From a checkpoint of a small transformer trained on Wikipedia.
Architecture: LayerNorm before each block, rotary positions.
Each number is 128 + 32 x the weight over its row's rms, rounded and kept within 0 to 255. Layers, rows and columns count from 0. Numbers have three digits each. The size before them is the row's rms in percent of the matrix's.

# layer 5 MLP up, 1024x256, rms 0.129, rows 244-352, columns 0-127
097:156104116111182137115081165181106160094080138161151169118098120119132085100127146113123077178161118121083139074133100106092089175063111108105172137127110118138126057084147184164173160170190119126184157126103131091151109136135092173120038136070142117176179144216137143112122114098128113123114123114126145117165232149166158097193132156154075133106124083124124085132128110140144139106156
105:138111134137136159130182123113171162061129127185152116140125110141128115174144111098148101107114066151138166144142140127085167089140147114113129129120090146184124135132170137144115106121150138107134156113061106099164087171192229080137126147059146150159150128079095090151113140115109172091146105162148117195150087100143112140139184114055152056133067088143138120131163205160115140171150
103:167107131131132024095192153120124163152118112178154114131186125112087138131132114072115156172108082117121140144157140178146079138186101056132090139148119141135116093159128144156111102127113148165121123121062111153181084130123239139085127109137156096113162104093112088121125139139081121137114120087163135088196137124185140148073131146128132076161094108162076125139093152097136131146157
102:168101109167154104118142153169115149151154135156130133127124140174132192145132095157157094141123161065184145234076165184123107138116170124217131111113108168162136073127154144153140137124099129119166104088065161088121076172103117114122165137137148105136124175154136141078110106132139170140142137165152152214137146119144146073210155146064068167144150128153079101114140154094135123113115
104:164129113111136134130104131146122133062124075100125092184097083104134068104115145065144163100130154070122115115096148176139092152133079105147117076161097085170149113141122086088128108079124098081184142169118185089128132117158220119105169163069181102120154116148136122132167180113130160125166146130137142123146047180087108118103134179121183130088111145203202076064143148115125140114146
094:109087121180112089133126144154071152179116109174065160127089108057158119082092160137108108176144132103123105138121195102130124057130142167123144165152134082135048148170106157115087120084078182127102121089129172160134148134050024153096115125118183116171112114097116128172150139059130165136152153084072148143152156147111143122181145121112154151125130113124174152123134134163117122098153
104:142160131117151113146105166185111204127102078148036165123131141099080158153128108125154049136082114164095133097175126089173172113101111110132128126112124134136176164068163150183148155116134111142153160110126150076061116163146113119136151135093154126131136052125150166143142102139096141166143127089153149129100108174110081149120157127147102115099092150146177137162087119169089139150142
100:104121156118115125140091134101121128083136129111158116173103119118125054172118113157167093166122117194108100144108139123133135139162113087112099081144124061119089086094151170113180114113156129146068105118161116111073109179097125179154077083147186130125046106125141082089103103106075129139158131185165111164169133135138143132170127068158182181074132139160055088179118119110096170151132
093:140138146123135129119088120126113148122133229153134116082135137091172052120101144112120174112120149170138173158162065182182161168153127150134108219106091188144156132137119128166146147163152147168136166087146110113077115135140061126177095137085070130141144095104126127124112137053146127137138144096115108118123089112100121113101190124095166102171129097131120128166132128166130138161104
095:089082100093104127184132121184122140169071120134109056084111121080124123111117186081113135160116064183117115170198134123061119107123156160063112169065130119160121145142123122083080118150116119074137118101139142224142164117155151145104115138158146173127120121144112176122130159108122148144105151222141112153135095121171137132188117205132051174126119114157127153106095137123106135141096
102:139055117190176072183144114129146190112092102153150054126143165149138153132074105084105125104180136102189082110179099100151076143182112141103092138105122144124100165127160109103133194106093111117097162162118126105102145139143102074161120106123130134141157080120132097104105119197151185111127117138089048091111144087128154189116117134135135208115169145171148139132080085120167087190090
105:143110108107133106127101121170135096135181102135136116086134154135103150103170070094154134169160110162118119171078111099213115072105104157056122164105132126145176085171134125114164200142044129105125164143122121077114108181105110124120144119119143148079118101111114092169090108078082103135140187170145144170097180133067109155101132089120140142136065084107107098141125086136195144161146
106:139110120148200125119135132171134160086097136141116104128097111116118166180096190183122126153126172079125153134109203125067178077155096126154077170175123070132119148148140133133145038131160136162118109143061137145140095101118142138146123096082129120161108150117105145118137065111108105189123197220113135142077079154180108094110116164136128108132056087105108123151104150109188112163122
101:082177160144174107111064087096166082141200166095091129103166047108139114125086134055099121164078151113116193155046109108139151112148119088142141084111141093026131146115120111119114126131120126121129120140172144087145138187183115148138122144092088160153145138185110115065127158158163133137150115097119098167129121079118171119095164154119148106084162185138110131134089127126159136154117
091:144132133112136078168151114111108120068165155145145117120178170043083185125111125127132106113108149117111108126142162143139181079147070136110095152153145121172093172199179151144171065146148134138150090117113130134107123140114040100132081103156091128204112096133136175127116124102099159143171085081102157113101140141114110083099086218127081106086137082066162152170132138211116185111096
102:114136176147127148112170121139131104124140085151108134133124116142149106126139070134111123149116148139093149153154121093131169197112125165204120062143093099137151176144117117148140149085098128118108129102099123206139174082129139125164144088120109144051111097140164137118096110093118101102107164160078175085154149113139185130124191203144117161136108082127169138138171117175142179061135
098:131080170103092173107125154129082099145102138090167184073160138140083145146130112104121152120104124148150133224132078160115142112109119118134142116119151134142159132119115122123164149129138182138077144098147109104121086177179175174094078105118113102151149122104095080072114129157136125137121102097120160109078134153107167111099171170077146141121208115171171141165227127174136121138135
107:112137168118135184136177111109222100110168064122147063148143090113155179094145156058112115151102121145128186108106120147140070138088135109057163143091104127139108123138127126156105079111105151164142058161079140150115115142102162131142101156123142202092180119136140217112130126146103092102118162117125123083121144173052136108125074111176156105117156116167105104127162167132094164198073
102:153108102083129087212133105152169078082071083083115132132110124138081144156170125111170108083124149174122120118127135125231090113088155127132108134172180079146152095132116126114140104194135112097175078035105126121176118189144153151131124138088112080119123132112069129159128180136155081093124129150128151135154112089163105105134138080143120163137075128107153122090127094107154107120114
107:107129148129137109151072073156151107085111120114132114143132085123136132102104128111125127105115142125175148133065038137148133126111119109110126083192098167187200090159191125089109179089170141099126177126058172176090115151129057102141115142159158123098078142057109108089135155130173057096119158146114152176164118104096189050136160075098124134142134082137156086086160120186140137151141
097:145129087159061089120124188197123194137104155120188140170180097149099146164141101053167097161165136110218155112162126179094135139133161133132125192127144106127122082151113104058105111100182113132189155140157075127183152125084088102134103146122125138096102108113162135116120173063137137145149179088168079152162137072078126169101123090088143183132118126140107135110153099102154119121147
104:126094093045156190118119115148121117171153131142118146108140111142195161115093132163115140133107083113077137109095154138133174132075133165144095153108101185172134052088149068130148137103138138164144180134100106140154126143063082148081062162128231135090095091144087175135166124135143112121147138097129163191079120166163119170113144131133134157071126140124131148140144117129177146101214
098:036115129183149165133108087160113160115173092170139143113141137170104116112129134127096140136142114062112128152139184093146077087114109127150104128163115131091125124090092083188146093183141128120111140161092095145155182158082134131088124188080152187053109108105152153119173109139077121113121148140164094151118092150109164173150122142096125101198109101133161132098124132084130084149154
097:114096097079162121101079180111204124116147101116112125098133147138063077102107161112115166115092098121107140099088138105178130132098150114099136151075100143086134095202134135102136107069168174198174069097095181114148082109153109156128095145064100135093175149172131189152167153131123131151129209133142139147157110107091196130104133106172134221108140119115183119121155144174108110122172
101:118099115087118076090132112119181088120110079008115136138124125164072150085122127150197150167132117134085137143160147134050124170099187178144132118091170127106140135132066107138100120119193127180156143113136128134103084146124155136151138109107075195085118120127085108164104119124124105166114144146082144150072100161119165154119055123187163158078133112152134143129149150167081082147161
102:101102159131094122150133128124142103089157120114105171177107093116076195148142136070193147132138107156129121056135131136107179127121167158175144131117148188138126101068059157077121071137153206159169107127083132177061095115067113137103106163083102136119145083096107102125169113120146109172151153147150074130088171122145157138120114178199124129156104192153090100131143169199118121175128
109:121072082219167150129142201094164107094112160121127105116102074149141120176141070146115151150107122112150117170129119193171110112118135120148165112140134140062144183107119122133158094126098152105158101124202062164081099121172141070130075118103098087122121200163147146171149111161176219109158135099154136107161108118148050178178121135106135124107095143130143118099110126154130169105138
101:124115167147131197075087128130147133101149112137196187117197103140091141161145033106172141131082087125109089119166125161141158112086078114128142120085108109146146117110097148149072133121162159100174159147109087120134144116152133065082084128144129117101173181123109137124169122142124142154095095170127059134124174038097183113082042106136081123103151117104134171128121149153120080122162
094:119162118097131161084143115110139176182085100172064109141099186125154108049123128114170085112158096028080076137166125137127089143171127098088106117143142155125107134101165124171129123153121126181153098127163081146101100132139155137143138082075096100093108112127155094091110083108129126120162076117093113127108154157122176140125120140123124110172098029204249162130116137122101170191135
096:121108146116103117145133122127117089109181054149109163145116101130161104076141146109177135177138110095112111119096113100169060135045133165099139126110162159109081123127117164161136149091115098174126103168193145081131126199114137118120067123076141143115164206103144108112099182143098153165165166103140192145149110220144122108158108143128105116120134146097168196162142173146072183079060
105:142135106105146104128161107115131124131066122128109109168138165156139093148148177091082099106134127117121097115153133157100152075129127129139145124112183118175156108104128078140113112164081135100118149125176158099104169139137076186128135160133164122164090162183125193123127094136103090125151065166172101142137159123144135050086113131126079147127169143215081154114108143098132102131109
106:106114142109069123061179132116146107150175140094150121133085139125122114133139113113091097165093104131111121080144167140097167114135134082143128090107141115122201094119158164123133157138084166185153129122111112138149145149066131197104085178127093209105165165083120116104138141109083207134151139145110166092161152153173127123102125131133077150057093123147075128075122099135167117090130
097:074117133147081125113165141155117145173108160140105143086065119087141147128130132161123083143133135110156134161117115174133160134116127151108136107229133118156138102151098116090121148149112114084098140079094133114096183109122160124141111156175162132149116152163141183115123137129082075150098139127201061091160170094174163146115062078173129117072120156139100123128143162145074157110099
099:141104113071122094081106136124161171120107102091145106148129131125121112120145055088093187192124096060115156118102063119142072151140126126166109111122133155125184163076143098129161111144165164175175178109097097123120085072113137146166091089088079096081163149147142096081166142100126142131109119088138123141117102165157152162118124167197124149155139172156136154095135053112171146106088
105:100102115117144202118138121138165084113152136157140105128147155153112093099151106125081199080165124166185139180114134166175156108164112131065055137117096125146120096158154132171108097168125157077091068116177113126057130160125092127099104096130076152141135088188138105110126100139139134184102113136179102122138099087142138126197153139130050106109120138110157166206073144129170113119152
099:154123089103217146182164086105191037118129030142086099099094118136114121126176113135177096102103134094151116153116159181156123115087146106081156191148081107103145151172116121139123133144150140165195154110110146109161140104141123056140134142121171123150138124145128148063117122113105156092132114133134123127056089141124102076108160142162119114090214097159132061114109091135149148128107
092:097144101094111110190166109159103133110077124132153136091110091118103153133170123132097167085099132125121160126151099178177119104091128122163147156147136138152136117070136148182108097143125121126115123184159157129170176147169116134136110196104108092128117081151100165108167103133146132160139049118138138179185135154101135083170092133112067110096174154151150105105216190089128108123147
099:159138133115152173136143115143127133156113109108093137168143144101073167125143102130134158090173110139148140139148119133163090137112147069144157148091178128191125152083109125163130129101094170039067076157114111103103199115121168125147119146111115119121092170123104106076086081148106123121089149106128117107114122142062126105119081142138102162138140149122134125187103186085084147085164
093:121069136124098114146070105113141106142111154106150119119125163134170096077102115107121135135158085175128141172148141168078142193140134116142133143131141117121166152129097142083151135127137157111099075146101181112197084173122110177176102088084185214142138094091117079129139102119109184145181124117091092067098110176113151106132115127118163125139229171069086086157157120181120100131087
095:110156118114161122117151135133122070133128076128033079113133130083110112101084133125128138154136162133161119116168102075229059095141166068162101129106099132161112086116096188120102151127124135083120110120096166083114168181127139167154142128190109080071139126078129145083142130123138108130128144129141163152183107122149084126198149097147077160135108107151147114124101124098132148148129
096:081094121096119130131190127139103172097142113090137153105158194094110080074120126080069199109161165147086156176143105152136142079092166102141142143123115072163154125137145060177166127127162158107130119139114110168146132118134129133125112082110138199145121161090154104125151132114045104134163109162141141059141162126118145191110112192174129118111176108111123164122178122160108141069185
107:142094113120125097085126108159151120135111155105102059165147088129113149086080128065150121138144179143135129109142149082128133127092134137130203146127155073123157180117115159109115125152105199135129108120154078152047083133123131168095135156105097090110148144123136110154136141146080156121102142154130108091126162034051186130136072126099127137142108168157169151064109103155180166156137
097:131090108167157154174108137137098124159126123083132138150162152109164131099152139168151043140110086146147128106150089077104074149130097109070090131159136126107161089094116071107105096165150200164150197180094082122154182131184149217106151107139175199125149128144101131123081212122046120107103137129095094181147130110118088126120106088129125104140072112143150108107103101089111146114140
102:121131127091180140116115142154149151140154193163145110098161089111063108166102093095139054154172111132151155109072134117137111156197074173089112103157094119045118088106169123178140100125143080132126151187158160132137104095158102147176119144147134195086140100165131111151191164133063150119123122098075109180154061196129134119135164108120097120092151151057145107155162129161191130141048
094:130085184112153159109101131110117112161077051143105127105118114115128121150184069125147135153116145092106143148142150131125195179148118140133173158137091128175091105074108110146123157129137096099127154095153126145147096117145126146161133123125080090102128125096114107103165179132107191107113106127184111091147154103167146111187155132174114117136114122146064096150136139107189074152127
102:099123074104123153131104192182120179098149131138169066056154099145156145103125166136105186133129119082119147190075113103135097107138179192149140115107131115161112174188074142236115085104159138095162148147163108099152148146133178063106077147086082135085134123088120142133134123137106081117137158145165110160194082130132135155132128133154173149151093153151115086102117066128120095208220
105:144072116133107119089096128167154136080155129213128106128102135131157125112055170178152147102102168170139146098166176139190115139132111083116103062116117129086166161172134145146168093062119122188101147127090151127086142119179131124172145191143137160157141107106155103165175140062094101095134149093149137141095193081095112099169216107128102110147136147147131126096071155065130150159138
103:099124102185155157177054206146141133131140102148155182062140148180107205118123116146111118131122132141168107126126118104097145175151056137129112068147110073101163133127117139145167111147092187120155128132119133184143145110067175196111129166120173112172140111106175119101103183181126186109103176152094103121069069099159074100143200184094134111117181129106132221176122104147075106122144
095:142118148169138123125158157148172092154133105142089174129143112104207124136183119122126105129106079129143146186139194134164140096092122149128143146106107159140132170088153157084098078159147152161112161112153070072175129116128097159129121143094109142158118156098100130114112127094227147080105163153079073119155113127130078130132120164094097181160130120143149097149078108149163099129162
103:112080128137145117155102111113194166106142130170138173132135110103148171050199129126169119158159166196093074147148159074129109159119192118128134164119097130133118094105071171150201109118142101071137200110071183134146202086137178140128109126161138097141070100121138129130065148136141172112130092123164122143087169176127110101147098170126112127141125119104129075135143157137096112118154
093:155169170146126134160135115125134165137112094177060140143122156190128135167124120144164092092121131138124154092147124083088130093088114069135205126140190123155088133128103145160116160120171140172127120116095179141124134129090069132059130126114075200145085130121103174154112086083105171164109114136178122148107133083151099164039135190128142068141062173081129161145057125120136116164070
104:096108057095123086109148238156106105115169111082098120100149059137109148129056116107105192111159094153124057148107163150185133138133189156152133131125033078158191132110132125096076139089134162106147146141127146186100157205127089188128106122095117097111114100143088118150181084140125176174112106170158159132156187150114123049139132034125101151124115090139125153136131107147097128102122
105:132121159170158109111119127116086127074125117138100150143146160109136104121137166126113127220101140163126133078113149126114134080064094122136108121114077156139101162047151071135078113135157181148178124157171144181074187093101192161180082135137171146091128106128068104137174106190113104137092118084185131077068118125145145120085140149091134111120134120108181132098127163156070113179139
104:104147138179139112143163095058159123035114174124138110125181138117150096112145128126104114114171149140116080149107158146169129093152125101055152085101086103149163127080131078148098127153111114140124157121145138119128167153141190149119117129097094162166077147139158106087109058149129130175118141117152194158148158130094100117146161137103132088140154101116144117210073096171057145135157
099:076089104126108159110069123110118065151141142147085086125128158148126092194116187092122147111194118098124120117154138099148099140156109132142124173117147115167124106077129071164183130140157107126114221157066170096157102193146104130132120147056131154108132168128127063088104126156104136103146138190126170038090079091123133158107137083154105126161171115170157155127087188098088095160105
099:172119153113138153180191142090134162146109113095106139155088125105102142115123129115087097072121168184068128210163121142068138122106182135077183143130142097117179107149148074131134128141152137169129148111131108155147164104135055133129108134117131109131168179142082125117189137099117132124112170132092120182071129121105169135146107147175114150098134181140141125076130128154150127136136
103:139185056153104154173126080091204147094130122182091145117116081147172152127148112112063127122160117116123117134125087148139140097119131115130153116128127117132147084090149127139114091107171119165141111135150156102124119133140089095100143169128185124144213125107117105102170115143154092141122173133118086118146130101103153052131159129125164131058123132109094120170089161180180106126159
095:074137110123136190045087185089144119115177133139078130170128109141157110148078064119156060106115155114167093102144126133147146151076137106086148127099102156145143128184103138124153118127177111130131127122100116149095120085136072107124135099130100120150148157119131101148128125198182144022108173133129149102130093166149098153187108167152096157145166117155112075122128088130167128168166
110:107155136146113148123126076116126142120111096145070123070125129153153141122116108113083035090139138169144107168129180172111190118130096099141172170174076117113096132114132105186143098109100146122166161105166119106148162068171175048151103077113111077090156119149114173093074124176129127129129142156134119150127146178178164143164127139175114120139137165126108101129172115090103135102152
088:106123066105136207141166124166146067137076168159163136098101145171148133111113129103064100139163134107138158155080061171102114177168178112124147188129221072170111126124134149155081113144120154142083127160111154126126137160107157061090154121079121062097153130174150110095162084103070118169125121166140139113125109113107128127158121121088086147023165149123120131135123134176071157127149
098:079129112141099218061117203140116125054158141067177112062109105129092150120130143115170138123138101155127185181087097165112137173181104142073142123143153078145146152160168109103071172104093151154088167145106129130113052117137118147135101127099171113180141114126158163156163104102127153113166130168137172127140128173106120128143138153156176120045142180173158136146140122102091130124104
095:156123132097100142181172065126109170152111156148084114122118158149061133163165109125140113206093187092123157212140135136117121135125118109159035111124124114095114158113130102131115135162113192151110134147092155148110178059090111160137107159103122167163133146102136095190177141123137158132148127155105159111136130145127126126122107110172111106181129137128188149162133165064093087112147
103:142098138110148108122157164060095139077173129166129116151097166185084169130120103205171113030192203096157159105107197122117060113167109132165137132177112121130080131102127088123156122090174112107035152120117152145104140129203145131141140191139066097125107149137194144148099124103092191128114111134124075107117174145095156100140157063123101140117094076110138135111141077132126142100127
093:157081117138111147156177122077124103175127169158075152106104139128106115070129137171125121083138063119110115128129131112087173114130117078088150104151091145119131093057114173124117155069114155088160125112161133092131134088062136116163173198148187124121108105130075124110078112164094075141156106136153148182167121123111113025125163079134162169168104098168066175144106124113154117180118
102:152111138159165095185168137104129101151113185136141094150131101133189069115151095168106159143167129054143102040154150138097081131146149184061157157147113138122147135158104139118114199166146138062162139108150133074086136100164081131166115167155096116069138135089116151098166069111125179144083120134176135184135132182122157147110129122120089109148122102120083140137059150141169131082168
099:131107144149096127109070157121109152099149120101104145126144096201180141148111122103142149146091118091134202136158144110091159076125114143090134147134114147147156118129097204109138163118038061167118082115214124092115124155127142166118104116155120061187157166085141157160140143098133182125161058079109135180136135154142137087149187134123094102103124141094133128110121152091176105121121
104:100140117134141146120103126146148086199152127074133127131149148123116186095094105143151039144167148181109131141114074096152070111096137141061111083175093137159155166171150101130197160075132112128108091157183114130150084133112151104124092146093147100154143110103145163120130186095110127176056161136119187117095199099163119129151108128128156194096066111122166123110148099138194119097103
104:084128150152148125112127127134143076155151099167089148120159139146142119119077115098069125106131141125115112111126142129137109110144145131123103160123131123154133171152063161153131096155179214092124121139122123202151077119146184107130092165137095140180164115105137054150174115141166139092094123115167083098098100141091070176151134164171069126146121119148077119122115083098181177059124
099:156119155136118136109125134133100113112128122135096166103154107100132145105154152110092150181163163119098076091159147138150149070168150142218146106114164139119168125147110159170127141172203183161143076138112095091115171128070195168152113148100182205071125175075129135117125163132092135109142097098094141181160081115084135166129095141137096051085140106095139170104107085106122133065083
096:082121129137140167093143086184091107157144116096099140132107081110148107061049138112161138094092158145180126153157208130162113106093128157129102203137135130152166094099117112134129065197108126133172113134127119126177136130155162119127129156132128065076101144173080154141134107128093088124131141139113097147175166144136135116159101182166181105100135121109143165180120121127076100152168
098:125067126121151153159085115110113106149114090139075166077157185150127187138066124160212133104102129130090115143113141145112137165147094160128034148175151145077109090136187126098172147149111155105147138158176145116113136147138119131144084138085100143042128107136104173092171116103159116113145110145112101139148140133119131150076135100056098190085138110163182129116074115120134170099084
095:130143099126129132184126097134143095159162098180145103074126154107113125135133090144168158105125118107155150085154112158133176153134132091068135209162165161070116040074136164088120091170065131084133107110094120171167160137123177153118108145134172114174147078117138170125083162118127095126105164160233102110120158153118125140191135100127105148136079112146173192110121127110129137134150
100:111140164097127143119064111114116176161148065089125120147131138143134090093140097129137132113142164160149110113119159140090163108103151122072068136107103126047168085099123096171146186154148139176156134143147125164067061174186110132105136133089121134151163056167109156118164120237125134167101198124085146121145157164099066099132162100137117123116160137164114093145115173174125116136156
092:124132122123080060099086173129137155144140103125158115118123131153164202101140047128191146173121112143100080120141080106135142153076135127105200133092170092074145114164157091174069168128118132099048133158110151199099080115102120080163091123088149076166136111168094172114126077152194112105197108130148097119136167193082162137147170096149079106153126104152112118084138104094108130118127
102:126130192126117166165131191132149110032170160099120184151147091097139130143135119187110144180090153123141141154176098134179127148129150126143078109078169139113136099114126130126132096097193117067106101112116144195129041126099142113155081110124088154109133072119101141133160078127119156117157131150145119126105156121111132105147154068168097150129146152127148146075157151143079128153097
095:130080139126112098128180112150098088125155141079160119127123096065109150142128096132118087109121157140115074121117163144090105192045190108107118128113121148128197169136242130174130039166157062108141132124123126135214118084141184093193087158106059148069115156081136107126120095072163145146112119223131122139156140127110100140104124100098112143140179136126101082148088148182159126096112
103:053149190077162158180128117169098177108136158050135128067133074110141119120128158153136135119107111127126105145144148132085139158093156137155153170137125128092211122139115123137094118106136113119214109181085077138154105140078116210122107137083071172164120114108115114131088151092141081143093119112143160094178126154145155182072092118167136141159115165162123123138107105120150105189163
107:058115141171172105121093123131169154151141066125072148099143089128081114112199051164077107135121114159130146194062132136132136061132085156077116186198082115097162163074138140091109107171149118139141135169137120160119119151135145101184104146156104101127118065120123135148157060117126130097118116104136100139129145140186174153184176127098122129127098160116105068138182090139131102134150
095:077127126133129130199161096109130129201100120113139123049153120170118092138111120114194138121145113127087097160058102167124132076108139142172079108156089134101071106109149144073152142097146115140201118155099086153067137126136189172170121125113160094130089062180082135134090165137122093121169152089165141125144082100077112124166137128135154142150150126114142170096141181117089143177112
101:131167091095176114172101053126127141186192134086173062121176078120164169134093106163063184126102137137078133086190122135086195107139140138098141111151100123126137128187146138113089088116145106132088175129119143134107116141100148157176113130049110099176094142103150168085137124173141100092153088144127119129073109181154096146137114133099136073133073104133064115064133167088105142157130
096:159153155094099094149112114088074118124132124133095165107147145155151103131177159110147080125169109163202137078148155135190107143108106132107171181101133105149165119175191162041127116125154092140122095176115131115153160118124162140157160177137128088135060119104116088115113189132112105115143159113105092122133112114169172170125173114131128214145126095081191097104165189185063144164147
100:152140127095137154207096101101100167105149085140069132120158083083173083166147145123101112078164089109084088118152175167148135105090108118158096175149125106082142090098184162120157130103161162128110108097078101125112158123119086100179104115139169089132167146143091169168129098138124118128145155107118147118093119183117143157151094138167131091163139162110161074161114152141122146092141
103:089091177116196081135153087117101085071188090099125102185104149157116121140095120155084127159147116100143206181188195127165132125110150143155092120098125098128179123187158143112135166187158139137139110124136122152102110113150167084109115108064154118066125169133164077164111113052093128114184127107125115157071115164091125124072185101119107176155080120115094156153136107131099100182122
103:109121133155226212090092197111113207154082134134146140099187146069129122101131164107093129140078158155092077143150144145127175075095148120111161158079064093121115145169190120124114176122136133111116144132157129123123125125132158154157074093164178099112122119131089170175094107159126096112152120169139092145121113072138060113131142155210118092094149175088077097087097167148100070084184
104:116119076078100086120158127133110166135185105140140119146097086146076186091133094161121150169129102144144146170068152129111118095152084160123123075142090122068082170145114077136134076192171146090083129142112126123104144110197107139160073151078118100177175094123115066102110140073091191168127116138132131162071073128139103125089133152099132129112190192110075160091103097133147180112094
088:152158054132141115144106152122074130091155175148143139150135097116142110113094057073082125160126135118109176130136151114097189116181168079115156168116142112153129115166152116166106144079125120126126137041142122114088083166161187178106098116121085092079148069099144079163153081113134114156078136122172090139143096101109117098103150140138121154080133133159119067069097132159134147120096
099:135116092097141163082103150188124147135110165121116109123122133148125163049069184134144174073135164131103105099138133144162143075101119134144083124127106134183123151144115146081149109121092135173076137168119090127126127127091126112130125127144068140126155145117118083111159152109110143164154151124136104141181099178136191138167129132133152186061136074157087104160149192139138067150117
105:098100112143107131121172194099138111111142156058070113108194198157117104078115068081100117149103128090201122113144104165111158097124160133120160118145101136167161155075104088129083111048123099140091099105106125130085093151115137116092147070138119138166115165070112106142177141182104126138100162146124128141143036101160113109165156170169141126083081149120092126159071060209161165132117
095:157086125136096141121132157132066094082170133114112112169105172161159133144171088159161079107143162106115149136165094163100103150136115141151119157163154096135140158110118138093165100089095197163107132060130150122132065146138139100200152120106132134128091189169148141136125128091127168152075100088061185149096197118105137153137138165147114130133121104111117151123138106155152105147051
099:118071113137050101075190164166065116189117169091099120074170149110127152143112103132131181139072100139098131149129146205140173158126163120087132134096126139125136125185174130155153124171077121151156083125106181098209111140100108115066078062123098122141077149130140135047098127123125117096094158085083085151122120132138128136075110097136108081119161103124168132122189161114149136126130
097:128100113164110136160119063085110126123134130183096116114134122116109110173099166098138093129153138073171127116053128119185137124060123179127117090092129163186135133133117121196121093152131133170152171170132102159128157149139094104089113136100063116111050056109134099114255135124131095141131143115137122187164149133103134119137150181100096159121153117116154163172129135128053125145128
096:051158146099150112220169214080121122100184131125146123127152164043093152082147126110162116125128155085143120169111092171151149143096157159153096114132164121146123123118150191167087131167108154142144097105097146152041102108142145043124109165102136147185208144120075129096139113171167139146152110126140104157106101157109090070146113128194154107118121150180112108099135106107126153174182
098:112103142100182136161137193119149110165100130149083204102128084186129139107080172127104140147125135098156164143127117163107085136072138098091052080182136101104130178104154171181158129165133181188101144168180142128116134121103192090084146066102128168124097120134078147082112135118099107116121118076111118110090198130166180131162167113098118136140142142122110114171127169068158102117135
098:167166189127151114167102128065214068104137071139144139183144140100140135065117087061090133069130092171101119146127126175106199117090146106062138131119115081148095129099149163101180162074105163130084110116105118125077097115092059124137157191147098129112121150137102155120081114044107117134152159182099164137151149110113131129155158137086126160164113137145124134148185102204221129121156
099:101116136156148116105169151176066145197115118075120154146087133143101112090106135165166140195161127159120110133133094046115143071148105123132124197140183112096088122137107118137184163147156146171176077124164091099119123186035095129106102055143107085137125113101173122105118180125140144158116111162148106112129142088134161113109140130132109119101122140129160153175125131090116132191127
096:160119179075117113068080070132154155114134151134100133140076129122121141108122104129133117173191094096151099068142183114170100090088115155085100124125117133176124126129108150133136110155111100139072092088128052147141116111102087149117072152101146102150193127091095142132094167129110126143141113124086116137111142143157137161136170137104111217189120125142124178140132161123033158125125
109:113104159161109138148147138141136120101105103116073120157104118128156115129076053102115149124141142093156147101127140090164154075066201084141129097145135086163167129154156149069133172124165117117186133178140162173169141073129105122125106135097176121187168112127107133100147137159172143128148116121115143078064075081147105161139114126091131089105152152163079085148107106094163167088150
097:152171138162133109096141155081077159150063100113179134123068109116124116124155147153121154132159147065124131130119127092179137114110136167147184106168105111084111119108148115112136126096162077073153074132095192136144116091155109146143107129108110189061153124141097157155154101127172154060146119141162162121074138139123165154167163129133138085114143132148089140115086139102171130097128
099:187137088077130090066098160103112094129137161097167086103113148078138127125179125130138133172135094142130183129156158072079101101160182128165110088208138101137137118154083105089146110144090150114118157108129103086143094127119163130143137161083173124152100119100169098145090097122141167145169111123098146143091158153158176126081108186111028154147120094155122099096183097132154141121193
109:112099108127120176173229181108128144103152117115099127109126137141148129153061116177118079135105137094086075126200146095138176131133100075153151079119106119136134135090114063101068213132137149126226158124161111139111082180112079125157110092142137099113129191156128138163133099155058154176102104187141108155076152112129129075098124162151130113074169078108130102176164120093115072083142
098:110149150096167140155198074138102177130212072126112128078198151137100147124116091106159095142156146153116138138150152115134130104093152135089150119151119084141109109124133109069120128084168161148176159225076118072142110172148179102060141123056174075181156066128144118138154126063141188170104136076138114128053111148137121100118080157130108182106186075158141129148097172139119138120110
104:137101129157116102151079129088062116089163115121143142178130134168160119138156134127193143073133125141048089128129108137195128157169115104152138116099136156176145144146100203084142153121132118121121160109089123037120083116176127120128113110143135154161187093073148121117163143101122089117120111150088102134120077137126110042112119121113064104148147171214091181090112169112142078095088
107:116065149115146086137128129097147119111123073114141133138127128123112111093150081090162087191100118114166159166113139108143135129115159138179041129114027093178109051132137148095196155101152151111139176134111187142076160161115127152136095121134127124129126171110107108172185150128117055130149093113094120107104140121199150140111151123134078139124137150129118143176131159123085104099136
103:136145176132105124062121110120134091089104124159160071132107130183147179146179135105139136153133125105128164092123126136137126102134153163124160151102148104168145146208131120147070130113156180103143101160167071143159121125135156144177122169091079108134122121154152199157155064149093138104128171142144118089146153105075160133189078114124178124139197097152126082093120141152143156124123
096:195145103149193064156196121130082145117128046199104106163177117104126177144136119200131139089089149139134050104131166168111108100158160203076161197099141103132122131054142116115107096131117143132127166125123154130133096119173093163142123079048076102125135109190095083160066145133145115152155110129180130147136082166134144150144159061173100121154136095124173142097120142134146164164133
102:069127079119121102131151153166076128172143066160172158147098130093148135120127139123154176120112094087123121161127186110054090136149093198116073053105146120185151117105141187118111074088110148059140172071168183117085139114152136152114138186115170114140110067148159087128169171131136091113169140052166133107128161129115114152115084142117067124096164107149124190108123120144122153091120
099:108129168103102065118112140138104188118118151180123141072103131164105063141132051088111153208150112155205110158122133098141184130125139110087150145141095139138146128125120141126161198109110091092120094131112171157086156133151168147156144129133083125086165085062174082167155187161080092159075145126102131071112123130057106157118112120183143169164167116106123161113137099136140160138135
095:095094111164124156138128180112108184089125113112125113149150077131122042121200113133107123093075130121111224149091161157123147146105125101082107118143061042175178088099134137194128143119086138128145167121183119159101168181118134092155143099119109153097107134174129181175140053093125137080085129150156184160153061121166115110147136185127064141195091141124153150135095184149141167109157
095:101193161159105126137103153108096099164120109104093085142156194171150128098167134140147106081098151168128152123090105117171199134136148128112152148188081127117128123118107183113103127067120114061117156088166128147229091115135102105110127063129167123100158113080154136131174046147125172101157096198159099096132136133088119114180148120139076172183115198156141050093080128137135122128108